{
  "n_kv_head": 1,
  "norm_eps": 1e-06,
  "attn_scale": 0.177,
  "beta2": 0.99,
  "weight_decay": 0.23,
  "decay_fraction": 0.864,
  "train_tokens": 315500000,
  "steps": 4815
}
Each number is 500 + 25 x the weight over its row's rms, rounded and kept within 0 to 999. Layers, rows and columns count from 0. Numbers have three digits each. The size before them is the row's rms in percent of the matrix's.

# gate: layer 2 MLP gate, 768x192, rms 0.0658, rows 384-407, columns 0-191
# up: layer 2 MLP up, 768x192, rms 0.0623, rows 384-407, columns 0-191
# down: layer 2 MLP down (transposed), 768x192, rms 0.0602, rows 384-407, columns 0-191
gate384 106:492439550449486524470474476480484492520488486455521497490467470497495509481439519519491457524494534507515524487530513469530549520499515496510500499520516488476493477476514477484535495497501521469482488474484509526500529527479487481447527503563526476450475493482488516521595530516517493547463500480518516530529468511524487508483518458481483496484492500499502481521489482542482516485557485478516551507493492487518524477511495531469467533502490461485500481460513477491496519491506464515519505550496515513501490541511499532493547524482469469503496523510480480493528484546499462505
up384 102:532506478517502485461526506500536504477527518558522536465484527489507491519497503499509524491479477499520468528482501501489480446519532491534524487494507484512481498540467535484487514517479455504524502539521506532490500463504487521514484502474504528492529479481528506458508518490473563503497520471471528475518505504474474531530486517523546473527497517523463512490465518511499513557501477514508463486537520516501504587519527508558469496461486561488460517498536505489493521517491504498552518509489490449486544474522497514517524510493470548508510514490544495513526527482461532459
down384 102:509470511500509490499548484498476499530506462502483475500539518480459499534480508501461482505484481531504496524527482514464511533498525488486477475526471472500472536514490488519481450473525519480477497462517501450526467513533538482493495522478460505486484487500514526491514479470560526510504520487495467492514528501523490480443515513463488514512516476553512506466529488499481498469490486475511482542479503482498514467501527487517516488535516541494551444487518529496484501418530527507502550478502527541509518479521492461483463553492494552518530487534542472494493494530542489533
gate385 088:503552470528483522538501503501491506503508519480537468495481493529514510494506506469460511494475503504472457502503490427482528486482464511534526491497505495508505510517491507484477499520474520546490549520495494511503477473482496449496503535516515468529491470533568487467481451524497527543499514458443471479448485553491500539530498532472515478525422507534504480520484449499528491480522515522519454487459508478517496497470497489532497517523493519510470501481499505471483490475499490501500467516461509486483517534506514472541518502534537531534498524491535480543515525493527473495
up385 092:505490517513489513537532531529493517500499500487470520486549508491482513482517544543490485474494515484499519525496488489435488495534475508518543476496519472526468521507516493495482476497495475488506474509486482526532514527555495471467534552492480546465458498459471533468506492495536502482546518470486460490504503464477476488547509512541528517423495484498521459491551489552515498491503500544525512508510492462494511491508461534495444532508495503483487500513513515469461493498500476543513516475485502491497468473485489499504498497493466509453494464501475495529550460490503567517
down385 093:491455478530496492515503475495470501518474475465490538482528505478498510525468527532479503507503483505493490522486542444495490518483490452515508451483488544489483507488480466508539488478504504509535515500491487518494514481495524490557529487513518518491540525481513516480505485503501524527524524548495492482467496510492497529527437549528522521444464550530458470512506483490526513480438501510481484558488534506538525509508540479478491534496479503500479495469529435478519498507488494498492458523473478455501518484523487515546498488505472540555524451456489516518515515513494470494
gate386 113:536507489481486487524428501485461488480490481478444443514489489495512535495504476523528538503560493484467515517469501478481516499478501474501465481515487491541482522479472473505475480535503517468508509447489511471462473517458528525509471502543511521478487469499520473502517529530508537501503457552507483499538513454504526465504511491526516498466522526472496501470471458493506490496556495527501509501473492470489485498513514506533549491531510514475574502490504523483494452506520477559502510488548514485529527478487482516506516477508514503491486492535556495504490553509482514483
up386 115:500472503447496489485529570486439491476486485525514510480503526483504489503509485523478527517468518530486495460501494467560518508448518530478471494497504534504535492502499517491484478489471553425449530509494503501541524501497517491506504527471472449513526504514517487521492525473515497521495526473491524497497484492478491518490475485505527527502481499542500497479461459519498500517497450550465501530477558480478490483498510523493518551463474518483513490501500515519516494496532512521520478535463500473506510502547498499506485469468536491548510469511484473435545474522547514487
down386 113:511500523464490494485524542493522549481467487461465465484552548508481534499519480488512501495502480470526466491521533500499472538445483511559528473510487478502465483523502481512528502437473501471493487494510464508481529537524480504515498433455480500505490510519503491491491495537475504490507497486493538483491496489429477516479491508528486477471447496471519475454487518499526527530526434467514512505489542533520457489480493502492498497536499553438490508504491484488488484505482526501500471514523478483500538516490469492475502505471485525554496525504506504445525509523511492490
gate387 094:511461486453507499484451504484533495470495538527535499551518539519448508494477516496494523520484527483486549514516477507504504522526504515481529494470451458473458451505493508486543497487486508489516521512499498449445473497509523492492497475494538519571502470495509495534521477508547521530478467487530514529510482504505525479529506481537492492533552514536469464487517489489512505511544471493489493511422475547478478528515488502497515514488489464521505484480512489482474484489466522547531490512495503502543497486518509528514481458483507499541508499453482502514508473544523540496
up387 097:500472499493518489519438522508499529501499540516491554504521520510509459483509503543527505480488516478498509534488511514488483503502496520498515487495476470463517500495518499436485505514470499478518485516485532544468455518474492502494482479511502513554465491533499500508524452534480509532474473455525527504509445459471507434499474550577501568481498509511501431521508489491514520510554488514549525486513499529525511504511541512507472460489502503483506460507523477473495489500464504518501517519482488463491540502491523511488514499501484507560468501499484511485531475528509514461
down387 095:504516487534499451534468498525462497463512498467483544529518496508526495502500463497512491483495460458506462503496484538477504471500502518512501512468480493476506493521497486493491561516490525484532508534482498496464483457483500504492488492497482526544513513512535543489471487502500455528478489444548519471481477515478507515505500470545488499454478501527521471444518478530500498505494460499465468479482524458560516482483524481516479500482457469478528550524530494525534507497491541496458536513525481453491540494476501500536498482505468524518503569480513495522466466537501519477
gate388 112:524520515504512494526475538502517496516522525535494498513516489531488518518502481519504479538520515534495519449461516534529496465512532512480519539485521533473468489552484468520509525489511506490512476494497517493532467568490512479520470516509461509508538501532444505485500569461520518496522486517568537485510483506501461505488482456529480525550534465519504463503532522455499523529464474502431518514497521480510503511460492508520506522489478482511525506511509483521458523492451479492488507488506488500512483492530494450543499539493528486499534488491528456542480531510486511480
up388 114:503496512452501486464482513507533524518501524528497511515517473530452488509480502518474484495458503527471494473509518517494465504470551503496491500483457509483481475532478492499512537493495538471480486524513499515530510560511525510484484516493478539504529465543480505492507525527503492548504501555517521506474499494488460531453466462497459519510545494536474447502536516456508560502522508515471512512498535485489533498509461506510508519483484453456516516451542517535453508478476484526507520489512526503543493490554495500493503485484519447488469505446488485500497549484510539516
down388 104:509496546494525519482505503556500517547502531493514503471466488505524462524514509479516494495503516544499456461497536526511455476523565527494474456521511510491520498544493507481487533502479506472491495493473512522512543521498505487505490454485480521543516491538498508480512529487488523548496518524523534515491466480525476527505488474481454501461519505476517514541530495526493536530494517491455473500522557498497484492515499521570502516480515490493508572481544481530474499570516483552483512520452507493509492499468504520510484519500487469501483478503524458502524534516522524469
gate389 099:480505509515508505552484460495509447480482505456499504535508516495468524540506481498483498515545504550519499499494459533496522478518511549521560503500487495491522429476507496481499503457516528523469483505475477522495494537525518477466506509513485471521511541481462501496498553509511494536534500491521482510475435514508481550528559469494484474500487558466491507490547464495488473512513477496496493522487515489504518486488503529498518503494501498479486509510489504493491458497478535478501501521517513570484491546556529541490504526486513496487484497478465560531446532486494484497
up389 092:489490472496522495490509455462477457466534458457489500519505501546448506490452488492543483452520479477526495486542537498523507481530525474486496483533471506472504509505505492518526506507502467511500514505498519480489504503510501514492580498485457501510461507504523505497499511525501479507498486477466454523542527533488478491460491528529482499492517513502489497474514494490501497518565512534516500518501529469545485460476512510443537487524500525479522486489488489494579494506491489471436499482506487525507479431463495501465509517530487504481495512514494522468467524470536514557
down389 097:485540487490488513482484499544484484499481521515511532486502531522501476518521492507484510480491504513512482530542459488513526507536496464487457535529499493511481458513508485499527536494469532484513494469503461470518486483521472538526498489546491552489557515496510490490483493463518485510482504549502471517473471519492462507553495525470508530509485500499498519470528520537526450494498471512498474492501425468511476532476501534461492477470489482465508453491466517476502497537491519497512523495502477495475477459532497529551532533518488506476521513487524526534478526490450558570
gate390 151:557533519494514499538493477511490469529489514505486470508487512515486519514543464528490490499500449498501504546467494488475482533454530511486488484445499508455462491492513514494517530488487486540525491476479510523502459473547526508511488500550469549543513480496460484475459482536514521484481491505509519503531531465485510463451483507518480487484510525476486490474507509478501537500501456542563475526481480501527491504502481522532562467499501500509565496466524521524480504472470494489488445488484510515526540514464514486552495478526515504496539481475505475500540469496485513494
up390 119:522554495483522492516486456498515462539486496498495490499500488515509523510532474537503510453497447475505508531484530504503512528462545510512518473453520531452480527517518526511505528493495478511515512481481532518506497470505507489550487484543467543510530502500474439442489484522509497500496491500510502487543521497463496468446440493530474496504532516477493492473476507490516547501501466519552461515486465487515501501480502534524544472493501510511535502490540503511490514492491492468455469492481497490525549534481569475535519478544531503506496487462512457507529474521501508484
down390 097:472476495501476496491504504513526485482529491498511519457498501490515485477469517473502487499483542508498495477522497520524491506516478484492498510538482504513522515492512487516490499526514517493495509525505498496473534514479492508483493509466508462477514496506510516522508517486373480503495541498483491502474489537522493522536504509479521508500476485500505509503485481521532473513512491443470505490538520514503514529511510479498442520500494488487440556485474495462528497653527503495534536500496410487485478503514482499463500504496479522524493520516492489499499506496528493512
gate391 109:488455516538516503473504491511503509496475493515498483493469512514515437492451501474499474544523527503504523556521532534481519499510495481479457493468504463503518486475497507529563500505504530517563495504509504519504507523507489536549504479418512495482539483481492504506514493472500510529475536495497497554537510463505539488522543461504521472479505518517530552503586518513511512507520473481516485535479508537468533500518474498499471492509494482497471522501507451505530513514477512480501497503540495466519504470494461484481520514515481459513501555487505540485504482516521487545
up391 110:470520467532523472511535542496510505503516536504443514515470486525538505483492510494475493528506512508529530529481525486472510467491470479436509558477522501491486497480503514490514511561488469500505445535515465480490461485470480468498483500474494462501564497420476524528505526506483496474499485500524490485532489533519525530536563503478477484479505485533510530473484508472514452532452482450467498492478494492492507482479508490484511521479463495529478503557501509487510502529472497511517494482482475489500533493472502512488492528488548465498517461489474516522461506478497462505
down391 111:485552507450523506475492485505498490526483505528527515468508496496469517473507478521490516479470497462541488473468500482491483469481533552496507511538463525558514494542499489429485502489518552498509478489492496536560502546499465490501484486503480497530469492518509492509477500516572562506502487467561523472485497527489492445480463512511484525507493517489476503496496502445528528515516525491513503493500529523519488525532507522501520480494513512462533501462497486477493425462486469474516487493493513515530492504512488489503464499487514524474524503497498551499480502526462555483
gate392 088:519523433509509512516493491494507488482507547477477473532496492476528503526471484506490494496464483467471514491514492465490469521454500521536493510540476494509529490545512490542513476520443504543479513496519475450533505474520517499491533456471471507533497529497478485501476501496475504523483469519494529507470535533506529520534484504486529513497495473538477508458497515457522561471532526499435494479531478507492481527496473470498512447460502508485512517497529515492456557484491497442465504466542477462513485466503523483478458476516467495528489502534506476498525488508499485476
up392 091:505536495425507482526460487517524501474510497491518491494513497486508492488549489475516536467481510480504526523513504498476555440531518506508513464501517500515475508552527518507527513481513508506487542521486445502484516470449518505510504514508512494456517530501491474477491515494472519491493507552537512487494522500495473488480492516519498520498490501510523494507473530513529507526526456508496472486552507525507562520494517531423467515515434500518521523478493496508474529528477513488502521487515471502436468506540508545496525459515451499508565509451524502501502499461485499478
down392 097:522500478507516470512544533487488502496546503485489441461487476498509554470485517520478492502506548536507462487481487456507513513452551511493562501491463478478489539519479493484488485525431460489518496481483541519509500498461487510472518520514510543498482470499514517492504482532442498503508516502491478503475500498530547486458522493513493496476519510465480498445531513477508511491517498503502480508497524491503515481542522477551481507466474481488510519538520452471547526529515511514483533500527486456503470494459519547454476501504521475479495480480519446503477519457519489519
gate393 101:507499539569518457482499526489508536486509531512481449509516470499481513452483480485497474525523487489519524504476541497445447484480510512493487497523508468527510491495502527497581500499484491525548510524487513528487501484496505539548499506478499517536503458459437508510516490477492524549526498478547500495530511522511544470469517471484486480505498526505492473474485539426541529486525461524530474522498533495560481492506520515487466485465516501489512502484490509509489509502448506489483501485510508518514503504495476549472494506510496527443511482469536514500473491484526509515
up393 102:520491528468503482472486485478486490537491505504506499532513515495527503514515452479485499518494501487506480535490469478531511532528503487485474484513520439499561469471530493521501502508460507496488538482528529477470497545473492457494506484527485508467536486543511463529475511488497448528494471524543533529524504476479497535464470496507515522509560485490514535485529478497485520475534493510473515516518525515467519482531513509546492534557499510530508484514493457475519467519501512507480498514504504530515516486492459470503556473487509502536493526541474425467533473553534492471
down393 109:536507492516530522548500464502498443523576483484473505541483475528515515508497494483451498512526513475527489555472539483491529502503505513525509508530488468468498473515493502533507453558535512462468479481500472513488491517508506478486481513482492527476509512533494509528492499516437470494503468543521502533522496505524524515494512566498499511471527490534492516466481501489493499465491524505497484505527513542483495478488502489577531516493496500503524493489526513471499462452490507499462527492517444498533524497484512439507499497505456504483470482501459483494483460516492460452
gate394 094:506486492468480459470474494470486455527484480485495494522522486511480554498462532435513523472554498536506438502508491516523512512492499466518500530510494526520442516517520516514524512475519466540462530548492541519482514521517498489486518458535496487497456487509505496522522499513521476515518533478475528495554554509475469523518497478558504497486506543521521497508503461480487500442550519534498501486466534507519544494511468513544509489546510465501489518499515516529467476503482486504500519520500519535479500477479496503518510515522485508497503510490492487459449540466529479533
up394 099:525502509477468538499469474494500582478482495490536509460500477534508516507533493526513494486517512502526526485520490564502558481497510488482466466489505536495492495498505482487463539550544539498487488453504489491519505470468547490514485452475497495454485508469553494506504535489481547504482527498549488517533504514490504481491497481488527477459489478473501488511516520533532522507539497485525535505506482506531534527484540474483484464499478458462533495470465508496461539495458494516501534517538497485469492500549494495509497498469476498500511510512542543480481516465454516486
down394 102:530479515509466487467482460486498477515491482512486488502500513529573478513501476558503503510513493501489534485527499470467516460494447496515451500506526477547484545510506487467500513452535502487451507481477587485509485464473544494505483475475489473458517478494476501481565494493553460489503502493512518492491480526518499495546508493503540512521470511510527501522492513509508460519494527474503495494486520456515537519506496501492487483508492494507489459451450515511490507435530525464497493510483549516486527468483518482511490475490527527493484509517497495518490551521539498457
gate395 100:489530481492511532495471524477487504471543509501495458509487569456475517531452509518504522519469535488538480523513511502446553512489480494534493533501510496517509484510491456517513495460486472503489493482509494500575487484555508494510522500505513540485506451504476496497454445478501492484472511496519476494480499517477520489534501514517466482482539498509478485555499513474502572524522522489559483494484503525465493489517526478481523489534527498509528512506505458516456486475489494508498571523521532501544493473564503484499519510488497525513509515518460525466503479521495514497
up395 105:544477484551542549470511487520539516479499460515504507487534489482515508477522507514497479529511480479480498491508516478532533459519522524517515548501516528520502516496488508481514496477595438517512451483477437490495505544484481515492500477519473504456534504497462517495511475530518512493527475449488497499535493545485482522520482492537513476508455531546516471491520478495473499495470482497492475472534506468504482495495461521522543494496506515486493496473508493519513543495471515490470509541479494446510484486471491508504528527494522514491527474503524510540500512574531498484
down395 104:488494509491481472485480495504474505460530483502534496495500453465473480489517476488511497530536488523452519483453508485479472479484556552525503555486503513469527531499473500543487506504500514493520487515483479518502490487502484492517451532468495506464479499466492490502520485473510504498506477466498522493443505530512514534479530501491519482500530526504507497449503517531430498526444535517439499510566496531518493562496543527556489497509531538498502489515526488516471526493476468517504528510532442484502511553487495501463498477523505504503499536527481459480481503525499528520
gate396 089:513538476508509517513418451507510491484470473517500473489558487513511520465567518501532511469478503485472544516484475510488514457517504511469506498474483527505517495498473508513505500472516499460542502523506492514486512525503481488475494483511535512487483520542534497513505485508493527534532511507492508500496503524506568516452460500502441512505531509527489464469518502528533546492505490477483480523493466489548532485477518447557495474519471508530470512512461492477478531517496517513478512482496471508456463499539505527522521510509501507499510459502511458477424488489502494540
up396 085:488568502525487507465498500473508524497501517511498486542468523503450515494513464475473488518519493481512481498492506483529453488503518506511496503450539541517521498502487515505479513507484504535515519499556564466472459478522480481527485476509519525520480477497472490477469522514520505500463477522489510537522467502513477544511513475528511493488499507520502501453479457465496453501496496541505533514477495528501543469523466515502546481486454526484524495476513552545538522501494502541459516514471526490523545466488469529498501478523481483471472489472496532505541532475496431469
down396 088:538511496521489486518478481493476528511477465501478468511501491499463533501494479507491510528528537490514476570481522468528508474539516537489540543482505526538507504513496500542527428514537485467504530489541525478473488488538522487519489522515533517501465445471499519487486518457462503519531489537479499486506470498497515530491510509487499508475501483510551462499506473507524522524545508485516457498523495485550514527429470548505500519470503493516572417512472522469528520520478518483506506469515491520494514486511455497531524518484500474492481486495519501497499494510514510501
gate397 110:486554524501489495522514479492474520527490492469518425543549510475521541488487475484531506478483525509459492521514465446523480532519525493537555507480506531542492497534502492499476457508478481514535517565536487480503507480518491475510509516528511522505506528512494496517500482480507443492555474493495484523511478486510485499500502515470490506499451480552496493505514482502510484500454546512516472496498506484478432523487521515497484547497505496545466483530517459491486518488523505530465482530532510488502484548512506451519486526499487461508516499521519465474492499526487442538
up397 112:533498505509508480503552501501495476544506457500487504518503487475470516498501465483510488534462518495513451481507497523509494525474528461508525508499480553518492458475480514522490496540497500553502503492545520501511519484505510463469475482524477527534437505509538517500541510536514501514555468502484493555520478482548471494499505508521514515508461467500489493477490437467496480482467476496536477491505533540536523515505487508458518566533427515483470504531471543486490489502474511554495483528502516495542508509500527481522497502518508522498456461487505469499515476539515512510
down397 115:478478481553532527489514545501474528484502451550526476507530484445481499482485449503515504519548465464526514497505546517480460524523556521472514525518496537518482504534494512511509557509476530513491518505482522492515488492491496475493474483438501466510519504469482511488504486491519507508525513505515504522498462461546487504458498522517492516506503518532520483483480486455497543533506503521498524431466481502488557516516484527482487505515481527553510503511530526467516502523528493502519543452486481511523516478492508520539498505475514550515462484504470506478518552516468509479
gate398 111:544487510479471479495506491499524531493494473506482469539494509517451502483509498496468474536530503520431479527457460492488472502498532513538502541523511545494496494514487484498475491497534493461476501494452537496539537532521504513447501501504505470512515446490527404483518484506480536516461495516507532569508523473494476502512501500546543483517480498466514515549487467489491501499574490486494487516461505479505520499473499488520483497510496492508553477506538496483483520488530473498538498533491500532518530458527530504527474482495512524527481535512487528481499511497509511506
up398 109:513469516489499473439500516504494546476517494471508498527523502540514453505521494457459478519533501495465554503481511492493512500457558474517482523472517489502506513521485536521537475466501524485516525508471523468527491522516496511450544519457509509549479449482462497481454500514499538481480493500543507499541507485475521534488484551477512468555478547473507519489489511525481473551455505501527498511500511487485528510512499495540560475495513456516514501528492464487564481512479457511536500482519495495528475505490517518530480493475489481501506513477482536496473507518488486490
down398 110:468484531493480488469489519510544536500497508468517492512549488510515511478519474474482484483519508522462477478494498515511523521496508525481538537518548508518484532525500541512480476551475520488478481481500492500504471496494516499436502512508473530533484490493508442521464515527466519504491458516468477548514507478481520582447500495483487482528459529460493484490528505523488526549485503478490518516467513548486554494504532465549523486548520438515511523503472501518518530485522460511476487491522474472484535511517524504490490482494524464555477509499465513481507510515510493489
gate399 086:475545519506525518463508503464506514487490536535482527520514490495458528514524471495487539531516529481506505487502457517550498513508581511497506529510493538531495517493476484479497472471497535468461478495477485482502465475535517460531515524538549507524590471488523492487504509505509506500496462533525471473468509442527510559496518502507454517537508460538496488511462501489526476515509513502460514488467508504499487472476440489547517494504490495493493521519472509521498489509486510496497544540514524538481539525501503506494443525464477514499504484520492487502517494480467502494
up399 088:484470486474505532505503486510480482480493485516522540498489541481495458524476512532532528538516498520529476487526468529479514536513535522508547521479495508472530535540483493449471475491489521488473493526451506525506526539550512493501514505522508505499489491491504512465521505500483504495479517489524483482488507464475475498514441522492481510481481532520493465520506493557491520542522514492489516504528512526537481457489445552497509495503529503500536521536559488525485483508571481519490542536495517492492526528544525517543445469481491478512446509526466482517520527478475512472
down399 090:513498524511505498553491505538544511520490502523514467456514496516490526475491528515490503505477475494515515503471524508416528485487543486527501515511506476499507498509515500437522514527514509485491512526505460532521602510501484485544515524501455522513506520517506535484493520462470491427527497503569455505488505486510481456464500527489476478486470509458506521480479484486505491513513475498499482488516519509541509489482472506529501530487501504491509570510499501486504500478473524487451524471505501519513506511514515456488499487501520545517471489477529476554562510492492509521
gate400 084:550491490509500471457507478499477510536470510525495529511490522550509497522490502465468488522487480454492511419495510505517498481528518468494510494514492493498539509497519488472467528520510489489532492484549549478516496539466501434462523459447536471492465483498506490536502504524522523478532515517485476521486465483533486493521503483494485526515503485512475478493451530492500527474547532481508509531486493469503543524566466498532480497494513528479505480491463504558520522492467468519466514477442512491467522471457501511535505514539475495491495545532503478494502504483515497497
up400 089:497492488539522465510478519487484477505513490503552520507518477497528534490498497475504517558496458554496500498475491507531549487498519453557458503499532488494536536481496527493509532503459478502493513502481476472491512519512495469502526479539528525499494547526521513508518510516521541462551490529500543520524518519491519452530499479515524500514544499506486500504463514493513551470509530552509492469519537503502550573518515538512500499515461522502508500486509509509494505465456474485518543514439517514505510478491492525529501462543465508504513495480505467441531487508472503507
down400 091:516523524536509487530510520495518509494468461434435513530476503509489490463503486534495507492495515481475525512524521519490505481480523506524498481507540491489464500484482488460504456512521489484475510517505534475513464544484511511456496516486487473514471497494486484473475547515532462490510495504488503511482507465487474446458509504497513467490517493509517523535531482529554487479461468482472520474507505493523470502468491542551500489469500484538523464497481489513510507439520500509502485472514492477533475480520497474567486511463453460470490549537467496522473499509558527451
gate401 096:489527472494502496495472497467488527429498485528553505553484521471485553523522496486562509515468513481503501486476476489483481491501517518558495509491495503582543500544441491541438504470526521482494503491508511460516503498482523518502544510509499539516506473555501520512497485498508528468494526509538484527490510519497504532514525492494568473508539485476484504475460491489509501503485482541497522510504524448542454516501483508488479526451516470482537499501501516511491507480465518512524533543499507519468475500529517529498505501485506495535488501511502534539504523520488472481
up401 089:501474496474499492442504505528521511426519511473502517449512487470504487505511534506507485498484501496490474468468492476501516564488506547530491495486483488546526517535487518499468496511482559467484475455464508494513447511505522523512511473510512509528531531521502511436464498490483534512504514509490506521464501504486490516532513476455543487522519510485533491500489522524466523547515493528519538468498529491532502504479506558463471526505491479491531491502510538525504517496489526500503523563483499514485478506518536538473526492440536492555500495465512486517534518528506480460
down401 089:509491497471515458467483509558477519490544511480490526474523498504557547477474479481453518527518497534481496485472500525509508545475528541472523523474474467512498505511534520441512540497458532461497490501510479529508483481522515532470484479501491518485498548510496519492482515501466494495470475493521494491469498483502506505489485545506502478519492511503501494465518504487467489519510510432479524463498516569517514506511504532481501505494551505531475561516537539482511487552502517467492500518494461493537481547505511502496463491512548537533473480447498452505524476504503528506
gate402 099:480481455513507496550533495451532464484531479514484490509479495499489485551531492552527508476522497495495481522498507517510480504506521521575478480534484519456503485514477476532506499464503551518507505440483493555518498553483507548528541512523493456490500474466464488500480453477530463523421496515497497457478463525474492473492467523501500509491472500500483528488505469517498523478486507480480508498510479524562471535475521533499493509504516518498513503507523472510492500482509540505469513488528502510526495533574507492469470494507508494508504518506490489553463506499517480498
up402 100:466472485507504555489530515498465502516548469490515514507513482497463500506459466493524489530494487498511523507513506475491505528517472535542526500489500521496509528540487461528459494526556516510499495491494516497497519522527496495492524521522490529477432447488531489536463497518536543480523501457503502534527522477487460461521455499541541503538480449514498454542511538488492525517500505514503489531479520467514508547492501486471505490498484470484527497497534528515484521483510529533507502528550514440523474470487493510483526514500473500450466504490480529465526478514498559510
down402 102:496486520486474491505506484496492490506464541523469487478502513460479461457532512507534519538487490466473520541497534494495466463468511501484526487480468502533519525448523461525511472514521563482503524486537490536485478527480493477543511472514508490497501524476469507514479521515544454494507459493517523492491473517475480508501491532530509497512551482522511489523455510469513479545535545476456513509536446510507462511528511521485552485489482520547525480492537517531532466501488508486492443561495477490520489539510469497523474500488476484495506493477462487501511520510453509525
gate403 091:503520490510464512501524507493519499535515482487522491494487516474461546488455488505527478506467497494551499496497495470449505518526494474509519523468482499514494516501532501513484489464498485442507529495476530475469571474515472489454461454537474554479515475500467486560488523507489495499515507511494516512528478459489505481542494454490517513523522439520462483496477543480489514488505493526524534496430545512430470469485525490527499489503522541479507493495486493509467515482480527505501478497528523509530500508535482483553536468489489481519508494486547521473510503477476530507
up403 094:468504536494527516492510518506540518518523487478508502503469519503507507492540544548473511483517460497488487510531482494536493454493501539547503510483509514522469490463510461502499517512481499497472478479517493484523492519526449462497525565502528495484518510471473488522447497509520521467485481457473488484448507468483519456543506530486524519511474521476533491500496487519507472495479461474495501496504492477523479462493483514532500499500515481486497460505532451532507417508541542516451520494531460462509516546538484522541514476493465497465512466504459499518459516505500467505
down403 096:511469484431500519513519503529501477516499515513488495511471479465499491474491477539507476436489502487472481510502478477510518483478502482495514481503506523477464510493474508474510529517540520476489539489574479468510548466475482501488507500501495493472441524513489491498516463499526462487443483538454484500529478483446521505500504490502506524497580471502535533518501527492445530525495514511525526523482506480508521501503478477516469517492524491537523506485534467487505478497546497488508538506535487495517523541482454573461506497494511440497519509503542480495473486488494480483
gate404 101:512500520469498547574503545487497521477480498463490475547504493496503509520526501524526530460530500442494522484526450484484465483523505464503485495525504506513522496478517499491424492516501523532473511521526499477484479509497531495486493506498507541519469515546531540508495516546470514515526452512501502553515463468516513516499513495487459495489520487477518490464467485492482531492533461540516533512522473465552500536508496502495498513505459474517542499496496519513487535504527487500504530466521484511472456432515514523470485467525513499498476498560466518502477511549502502501
up404 108:467472560501511534517513508539517533494533531497497500472533501469509498495507481452521514496505514479533500456506431464520503524518478483486506520501462475506500518509524499492493497525482542481507457483492475448498478530514489487430476474489461496469530469500495479491430530493470485528540512490554529517499499513473463516503475471497504528500495487455496498480503481495483510509515504495455521517503518549475457505548493508480509536505547521496496490498489492506450501537502516471519485518566483506511491480554513516495484477458568517511501526508481518472497495503468519522
down404 099:450496527500492506452458548535485501508527520466474508476482524523511561506533561458515510493497533482538484488483451512516503491486499502496461479460506467492514486514498490509539528496497519485470510499525493472521469536483504500466505447473498508489519500511533441513491520483442489508520508522498531479516505505497490532517475501486511476498497547467486562469512494498497498559480499463512519503503491510487479486536531465480505489469500551481461577511499490518470509529531490452520503517499468510507486506469518560508481505485520524478496515452474513477476512476503489534
gate405 104:517527514472472531530481491487445515515506474553526475485477474501485511514529490497517474552473545565477514518459453509480464470497456513549511463494531519511490478544495477549482491504484520520506522550554480516500514503491494549534505489500473496498493534550510513526519468464502480505514521529523538490501537429522525538490513460493521473477523467478486498464489495529496558503522484521531485542450482531502512476488501495511485511483514482500551527510507468495488493494471481497551496452505491482515479494528511491504488497496494464479509501525501520471480501498515512493
up405 101:486477529509504535490521479512503518496531517513543500467511477487518487522510513511465482526481541559512502461489491516523526477488470473535510470513494471515464482516486477525522518489482515524473539502552464507522524502477504525483531507461454495481527555559505513487517491438514493493500512499525521463457520484466498540531529509491512470496527501485468521435528468561513546522474496513529486485504509524482482484502513495526479531478514501516498507495504443486504466506495490448564505467530500457522509528489520477544505514478528504511503469530506563486493499513485498493
down405 098:486449492535492498495515474522496514517490491493528474427496490479510476518496472503526474519465519543473507460507497540516520484510469531492507417523458491489495473497475503533531537501495494521503538490503484508540511474464494496500531559497516513468514516496495476534502489444459473512516505511440491479481492499479448502505544472473496470517514497527518505476520503535497530523473532482535487484497499549512485509506517469522465531504529492487488559492516476496520481544506484481513538494497460478475523549482520470491473513506531492499503462463523535471507471509494464547
gate406 087:499501476499540516517480537476483496490497468517532509497524557484457498468509497529471456528494509525534521500503537497495513487492501520489492511488516486462513486483506498510502527466509509535483500532435485524489548513479486517507489549470511479534518455466493494472479527531528511505497522499563480484457522481568509489502493537528529458516499498493461553543523498477474445512489545490476540444472491508501540508520493516472515552505488498515502477494489468502481515517504510506516493487481537476476496518487519498498507495511474517532470456460485437491527459537476526514
up406 086:495461527481524480520523506521465515545515476549538460518480472513478478490509481507495518526505481468491509498532506488523502522509443499527488456490491484527537523480528473470488474498504438519511539504512526473501490484488504507433548529543528496487466492508454512526489421527516539491504466554501494509519505474461515518520475506510500517534529459503498480507483486507494526520468542553493506496553498503494478464564520533493542505490525497478513494510491479492488468510484506515511492514483505521525516471496501460550523516503469535488506501518547509489474511508526504455
down406 090:511530525506518486495484489511491557475512458523504501526537510498519557525506510473518480481480447515526478518497456533528464507457549513498476471500484507497481503470523503552488537456503501470494512488499477520515442548471514514482542515525468508513533505502540505509501491470522506495529519538528520446493478517498472473512499504500484470482487467449550484486497511495511490546502520483471498493437500449521503505533466491519506499508466515532516514489498521454482527492535541527464487451509519464528496495503524546504511491518496479513513560494478511540496479508526531516
gate407 078:486526498499505530474503457513468476486519521543473472503488529473508503524521478493458489510548503502537518527438508476530460500538557433475499485535490493514510480517470464565486494492487466491523501505549512482500492538511481464477548494486486541495468500504474487517476515529499492463518480492548486487508514526553535505535522449491538490488508508490484516516499551466542481504535496515518500538551508522552472487524509492540470505511535517491530501494498493520531517475475526480484500511509476484510522477490466507474532505467442507494506495501511530519474486496503507461
up407 078:490485514505487493513501490493511528455505546490540447539514525505457537482540497505515510526538489466509490546496495484488528459456467516496570491505508503487551523538484528513501514512505466527497519514480504479477510483487505508471424482493511490446552531535498456497461477518522432494490476480484453499516518521485549508435486535498491471487484534525506481531455528456493517519473511498480506528499483539501522476449469473486538460477509511470504507489511464475501519492486481501533506474502480531502491508513514486485497477480489494516514484509487484538510496511493508529
down407 074:481494472499494547444516474488453503472515496535523448484459479486506515526522478545516551483532523518514506565482505505513490496504515480505491439492487493464541498524452550522495536512502470531518500517501516514485514491472473485495514469538537510502496504502453497444495498514579491515485450500476482443498543480515568514503496483487525476475485504511479463515508515488504514526494479553519508518488502530505507451449456500495488497501482498483520477497544476506493501486497507502489492520510491496477524468527526530479496503522510463479497481498491531514513538483526493450